Each number is 128 + 24 x the weight over its row's rms, rounded and kept within 0 to 255. Layers, rows and columns count from 0. Numbers have three digits each. The size before them is the row's rms in percent of the matrix's.

# layer 15 attention output (transposed), 256x224, rms 0.311, rows 179-191,242-255, columns 160-191
085:132139118153145101145089146138135150113122099107137151159159145106115123133169144131146092124106
102:111106164091101118102130151090106112221128099079099103172089126151129155122130115131118151137135
100:149117133127139133138118124139127118155110156129136161152107106151124135163152114134132144126125
099:168103084124125132141117163148127108106127120152130114137119142117121112119129094091125160133117
091:110102112126109136127116108118099129133085118129090146136148109078100120108093126142116107147137
101:128116140072160121116133119115112140099145190160108135095135159155117142118132141173103124141109
088:139135070168161107117160139124133127154142155115146129151123129123088072128139109122149161120130
096:125141134068086143200131109119129117114152082129132120191119127158115115162123124154158135142145
101:105129178109130128129112103109094118114139120152124136105125129147121135110133142123139168086134
100:092161129177110124126142117072143155122102135143105132161135144120126090074114119090122163140118
083:146126122122168138157137168160086091178124112130132112155131176119138120124077140121096145112140
090:150095132146137121154153124130134107110163136178160158115148119080113139138104128144132114159118
087:098126164107107125146133115166094144107108083136117127140115144154112113092096113101150112179121
099:149127118173097122143117166179163146149125156129115118131159131126139166148126130128089115136099
107:172155112130080136123134132134126152111127153139140128109149135116132129126107107093119133112117
088:138131154101116069160126105106124160143112126146096118192181129136119144152127142102156140102159
108:139121151065160112140084126107124112191107091135082108102087110188146097157111122098128102171107
103:143119145146112099115103083143144133162129133076134127113120074110104141141120128099163105127128
094:161133151100094130088137142127162109200131102137115156112111102113145143122154106115175142141081
097:148186088154064173144149110142129112098143137120104144133126082132085112063104142073100135134156
101:082149141095128163143093123182122123087118090181134155120148143120144155141123128115137098141109
096:157130165175125146069145151130106113139123144110106130119103166107116131094101119130138139127122
095:150108081118146097150115126138095131185160121121153157170163193134163132137101114119157145093162
097:142104117150122152133133099107132121067180129142142121132131102126079166137146112137137109153151
115:145081137128139115127116105100134146143115129138147119133131108097140121148157139149112104200109
103:107168154106099160144129066193157136151123157101132152117112122134130147083120159108131127157118
100:154139096168134138131142124131124128112138190119167152111144129143142117143168130190169115102115
# layer 15 attention value, 128x224, rms 0.313, rows 115-127, columns 160-191
098:089128103123157144121073110108145123071090123117141141100111171140152110118104106117110107143095
102:112139124111116114154156146139155147132157116130146066159139104124090142144118118068130113089136
109:149132080118078114132089089113112149130107130125113129131157073163139128121158115113157140104163
096:137121148161148065107092145163090123133110171099130139099110112130145125121098147091133130053097
095:115094099138098126159140118137125116142166129164121125113121103110146114104138134118123109108126
092:088116114125136148135168114101138095123170171091117129160130136190103163100136178153130180122174
092:153121176071136081176124157134113110123150147149126129135096137134100125113162101151153132124127
095:094143160120116148102126136106107124134142134142115156136102113129109143146150103151109160157105
101:164117176116077130110108116121133127150124121121166115160071117089103148147089124100151126120148
108:115194103133128126133108156149111122122092135157136168132111152136160137097131154128148128127142
105:165119145114173121141132123133138140140110173141154114110139130167154122166152106122137136148099
094:115141106102137135120087130108122152089146158179172161124129138162104119130109127124143105052116
096:154083131147121081147144127110152132084122101110120116125150187127115173143136116141088135136116
# layer 15 MLP gate, 576x224, rms 0.288, rows 0-50, columns 160-191
101:120121106173104136144166121097063128144082127095108168144100127118138136160088115179106102142117
095:100097106098149084117147091138098122110144138161113114125160168086086094115136141113141128132128
107:167170124157126150147097127127109127136124107159148174089145178135149147139126126110122136128107
104:098132154118142145179127079081109160159112080141128098124090121113141115119102107168128112146125
101:077115119104145135150131163120098117161148082121137139143144161133106089123123108143139146125119
090:122121153098136099104136128110069169163134115125131088143147144097164077097158161126124108139129
106:132117149118104160137116148119130141094099116099154144167165125153083142133144129140144156117139
093:103091133161157166133102144118147128120157128080159139108116109101170088131103135141069111136137
102:123127142161140135120150155105155129120138133123098120137122131106104107151147126107143128137150
093:118130177134139130091106132133142170104114146056102153133128157134175133135123107144135116131118
100:181109138145120130123136112128158128126136133085127147117110110089189090110167121152132130149202
101:159163096162140118150189159127151147137133124154128079162172151171147136155127110113130093089144
104:107116116148095086158142108137165117116112148144155111159104126149090107065164111166131111133138
099:144129094126143141098096160097156086112157161163161110122162122124134185108165126100141120096163
112:157103118126154150155104173143124137131112143162088096125088142134136156156102106167163143097072
093:120113128137138153106103126140104120090118131131108112118127151152171138104119155143110166120134
101:146145131130161137154118130127112124122157074109127141125068120137193129179119123168128103143140
092:137114116104153119116137134140113169140115131109126158117152147130122149147136122120074145116131
095:117096113136137135106110136132170166113148078156109128130174103141143130143097153183127097125115
091:125118104103141122133147136144118145117151147086138137133131151124166138129132106118167129132105
092:087132130139138120146156153123129096090151073170096111158149129110137143122086096116111131139133
097:088145130115107125152081111133119106104088120083098131130110111163137164125124142115093107118163
104:139089123145142123131115142115092178140137168101135097155085101132171128143112126114117176095111
101:126087126106146127128164120121144111152170173112141096148119151172120125126100136106129119167152
107:113140158180078147109097105106117166143133102149163118112144137139155143126116096147106164087085
108:132082149118143153080106113133127137141136118123137133078128136132132141115095128159104111112148
098:151145152136146114089117165126102144129104131154098134141146179101112104157112108102138145138137
105:107104133143070100104110135178134157158104093156106114127118119175112130158107122110122114114113
095:098122127146158101161157125147108133136129137078146114146087113121123135074119158178145111151134
102:177116182141127125127096105157170159132091129112154146122097119122104115132103112141129154134121
103:144115135120119114130210128121113151154136097140102124105144129149138152116176154155147088102124
097:086155092107123130151136127152125136150173106086143151135118132106171117112130143128112103142121
095:118131130105144127149139132143143123096194117147146119156101141146117130128145126145159158157107
100:105154096078161135145127150118136159152138161119102120134102157099188105144131137129120121136138
098:127152160141155152149084157165149111097114158057163169124141129171117147124119122115157120140108
104:130135136134159144107124115129119133118114145122137143158107122133124145113096120100186122175072
101:145143150106132143123140129142204132156130060180143153141139135144132143154123146099137081100145
098:114143059128135134135126138111117124160112122121131166148126168155157158142164087138126132096123
097:138099166124114108117093113111119128114103098161131133140148144080144143161123115132148123105141
098:097133162151139130160103146147160129143094132125106107129166139123087121132123089171159177165128
099:149106138114126107160149124133151116132129131157102177165113113111139102082110143200110096157111
109:164099140127117110159115114108143131121153150128149159100129143144122096109076119111121140097089
100:127110124134165127108127127125146107130123160099155146078081097066069096128090113160139134161085
094:139182166080141110125116152158120141135116105143131155117140131109124177155107164106107138139072
100:147112177120120124122139086109118094128157146145153129072093122173127113151159120123135111139196
097:108155116105114121132130139166147171096130121109177165114075127127130105108112176105121134148089
096:145142135129133124115118094187139111116110111113072126122146110122085120117134112159159113084144
098:106102146153120105090187152145092136147108111098124122136111126101111124126173124112131077109150
096:139145128099125158142106101137125139143145105133136113101130103139158102106079169147180108144136
095:145112147140080134120099127107169141126122133142158155171131157090112131108150113132160146098146
105:132165130114132164100160140106158088135107132132092161161120127103153126142115083161107127100156
# layer 15 MLP up, 576x224, rms 0.312, rows 0-50, columns 160-191
106:140116142117107115166164152148151134096095124110129116169153157102137112131104136122080159155126
099:150148135100086110146117129127144160133156125139133150130125131141167156130115095124112089118115
108:122172117155110159152128094125136165120131121182162134103110187159137156135090130106149140124109
110:135166105138090111108178143137139155086124126135111115127066177150122159154106122109134189150132
100:103109092146120103117163177087124106143128113140116153123093165127131135107164157098097111137124
096:092102106095109158127139139124151128107141110115084124148113154106159126153158139099133141163134
105:132159136133099149113108115137135086166162117102162142106093105122075180083124122174135107149122
094:123117169084104121140148127174149129113131179135147126106194193093100144147098127121134130167113
103:174096145099167143138133117108057143107161139120119132155127095124122148111149144109172161102082
104:104143086140142148114118121122117103149124132099083099129120129115102092090115097156128109101146
100:117151172154176176144142135106119105064101094108108157134097117126112147126139127150124158109126
094:122099095108140172142062134143166122155154112065124120124107118166159171106125130117084185084125
113:103169142146144087119147151149145128079141169119116124149108120099149150115109111110115157134132
099:121134114110118126142129108097129134139084133165127135138167127125141170139148100167151099104102
107:115157192134131139104172116125126137125141121152127119143071140132187156109109151173156113114123
100:112155117113134140104143107154117089123131148140100121130122116104129120197103164135150159065119
111:121121111155174143144142121083140069154100126148120121150153145106124126156117142137139144110125
101:112129074081100132172136120104135113101136152129113114127128155115131150138141121164075148124104
096:110139159105162129129142089083143183114089117164149109164115147088121144091165153096103147118096
096:164107156141106123140113130153156150143110100110135134143148136132110133112135102126146161123120
096:143112144128145152120090084141169124103117143104114119148119121099128150132154134162160145164106
097:138124098156160120119163123156093104104131095154118162119126143131090100096107125133124168130093
105:121116077175128122143118128139114080118144127083123172122155131148125137104147123138136162137096
090:148133130173140114102152110131125148117123108099126079166180124135149140107105127106104161140143
104:141122185137120098152121178126097163110087154158138150110167155122105143107147148108124130127093
098:139134156131125157061138137157116134121163125161098163094118116111120145100134106161154129134126
097:156091166151088163123096163132156103119138095135116153102167107129140137159129147131119156104160
109:133149121107117130115122115106122120169132166143153095091104132132092110123138128144103124164140
103:079130133151137127123090123121083129127143162129109104124097170123132128094112115123128139113152
096:196144130137167127117157150164146104124135164124143089122106122109127140098118182160119151081133
104:110153135158080128109146168114122149136076147135152146138132114144103129122095156122129109170167
100:171147154156117167158122110115106149145150146164097132122104151111147097100142118128135125087125
099:114092137091187154124124118099137085113124098110129113148127130150119169103129120105139109120115
103:136139142143117133099118116084118163140114086144107138123154124123118132134113132141125158139121
099:123154135117103183124129156166122135087103141103113132114142138137136139155122141142140112118120
102:178129142144104135125125109121139133150138106147113120131127156122103146121117162099122092096146
098:096158119083127152132122141122112138175095145136139115148134148135144114122201141106144090130181
097:086121133115156093114129138096117167124097142145097128154114124130121151155122126099125078163115
103:123105153117148138138142144094098111090131109124135120095158125156091152175091097116120131106170
099:119116142119114186130127127142159119154125111124138153093135138152153151197140126167114104145134
099:143117128135131154145123082113155147077114153112100154151113114110116118130118110155160143149114
103:106129127131148118118131113109171143139144161140083161167129065134152134158188119115156155054126
088:109126143155118119103153151107114098129117128173172103163102134116151114116091122125160166132135
097:109137117109143157140130097129168144164112144145123143154125109123105144110148127129094088141102
099:131117118098128157129143111114181098105129150150072127146163101135095090125112120123161140128103
097:088097109108126155103147100107142163161106110118137142153112186148173160147147164127119117188074
100:140150126145106151118190125111131153134118159133127091136113147100116155189159112122124141096132
099:131187158123130101151125088089136134130132182171114114136191128099167154105127105103136135140119
099:090131117114140134079121130094127138121125130113166153139141111116125148123138095134070126136100
093:161135098111139131132148148118152117155105068138086110101141123092142166096116093162165113116145
104:176093107124102119111111130122095114122111114149124129145172120120145090142114145131144091126161
# layer 15 MLP down (transposed), 576x224, rms 0.305, rows 0-49, columns 160-191
107:094141117088151159109158158085105117143149086153146148117121114148109153135104118162118103167116
098:101113083147102123124099112159141107090145138109146145182122133110176142145152152103123080106170
092:123112135106153090101146075113139133134166128082099123130126145106122121125151120154103145076207
108:112126169135156052121113174151102114141095120144136183138135153153129071143108151152098134117113
103:145176174140147111111051126129108136111163122116121175144131104100152100169117141162154146122128
097:144137142090103086120133141083139124131106127112145115093121098174104141159156113144181103160091
105:144138123113123128143124148087094130162147131120189140106140099118138130142134112096165166155100
094:152169131099141099095158159110147166166082111113108118097090085133152128129131150125120172118132
099:146148107083102093090146124116099123079138144121119134105112164157126176105114147102144131136097
100:126078156153123116113094132104114126136109149112089115143149107178151150128156113116136175122097
097:151122154114113151087122099163125097111146167189146097132129140174141124139136091129165140102150
103:148168134115110135103088132128092154123095141134108114121128104099165161130102138132155122126152
095:133141129176159106102184136139085153082172156119104131120120168079161101161112125166093145137115
094:149090114122110143144120126131118146073102093078112160101106122127104125139128161106093141165122
099:165140111088173109148123139148141124113131138122146154127119128124164146136111192106126155161164
106:093110109167124103150166149155093122136137174128125159183147144126106142132162134117148099134141
109:141128155159131088170137139137114111120114167151132122125133146146145159155129102094116121131166
098:106136156147142110105123122132092143157085079140126114131122123182129114162100125132174139116123
099:166118173112070169145114066146085124115150109114105106074152145149137148129151126132118083134117
095:135128114163168135083160113118092120180137146103135165093145150148146126149129123125123123134137
092:129141143138134107124139141164108133145141091152079144112132114125141138143139144096108128135143
094:163076150144135172111165096121119175108149117150095155126142136149126185148114176125125124140128
102:148093091120159154173132105140145101138104115143159112131142131148115129115093086124133134093185
095:116119117155125133136122117124157093135083173120119201167162105123136161111121106155135080133134
104:158128152093144109113120123098153115168135164165127176127168136151134146080120101157147136101096
096:130115176149140139129095116142113129063085126106133163100152131113099101108137104134140129148113
098:113128148131142107144144105139127086136113095139081135144168141171154119099162140145168122107145
105:136109135139114148120150107105097127163099095131147100099137092135108115074136115130183160112147
099:104150142074153095081156115113122139119135123148120100154149139094082143176170130136115114076092
100:171084133123155121099135110161141121111146175140108141141105146138109096153141108151120107144138
102:138127165112129117156130124174160121101100101122123094132102147100069149144139180121144116124148
100:145170160133117118106098113085139141128093135117131118115127105148138164143163117084133173108172
095:152110152072149134137147145161157113150149121150139129098140119157143137074112144092144095119177
100:147116109097107129111091103162112097098149126160116124155108102146163151173141129151135158144073
099:115109135131132164133208076098123118111107127124141091137114119104154086164109131135126147146098
101:138118166094117159091102160078152107132111126125105166162089101164142116112172123088120161119105
101:108111144137116099105092149156084154107090200141103125158095119102152111096132114158164185114145
101:133156145123135075119129122110101139123112115112082091128160140134129153097138138116166100129166
100:122161115128169106108179143139113152134106086169148114164114135123129126133101136105110178140148
106:126142123113141131170116138150146116148162144108140114108095093132115112133160073140120145121216
102:144118122148143100173133110122115157147147130125124124146093127141116126145110124117126145093131
107:104112133092144134120158114094131128162145149128149176123134144114094107143154135155121133139113
095:165106119119155130156116158131157162156134122085104172115079110150139109147138139139111158092126
100:126061131146125105114138119134137096117115120110158089124102128127134096143101150110135157114132
102:093105144145119124156141103126125127173125114146115110133140104116131094135088093137109126121112
105:127093128093140122109152147145113148108109136138130131135131145153123131112127130105153058132142
102:132137086124075146117161140089163114110124098117147122102153153124117085156174112166107109134116
095:154122137120157135135118165167145133185092158097151082129110121141103142142137118152130114157099
101:161086185140128127120072124126141131108128116154105143116126140144115124117143128120122146088107
099:079117139134133173160134148118150110120149213129163157156108104100132129135122128113133149118128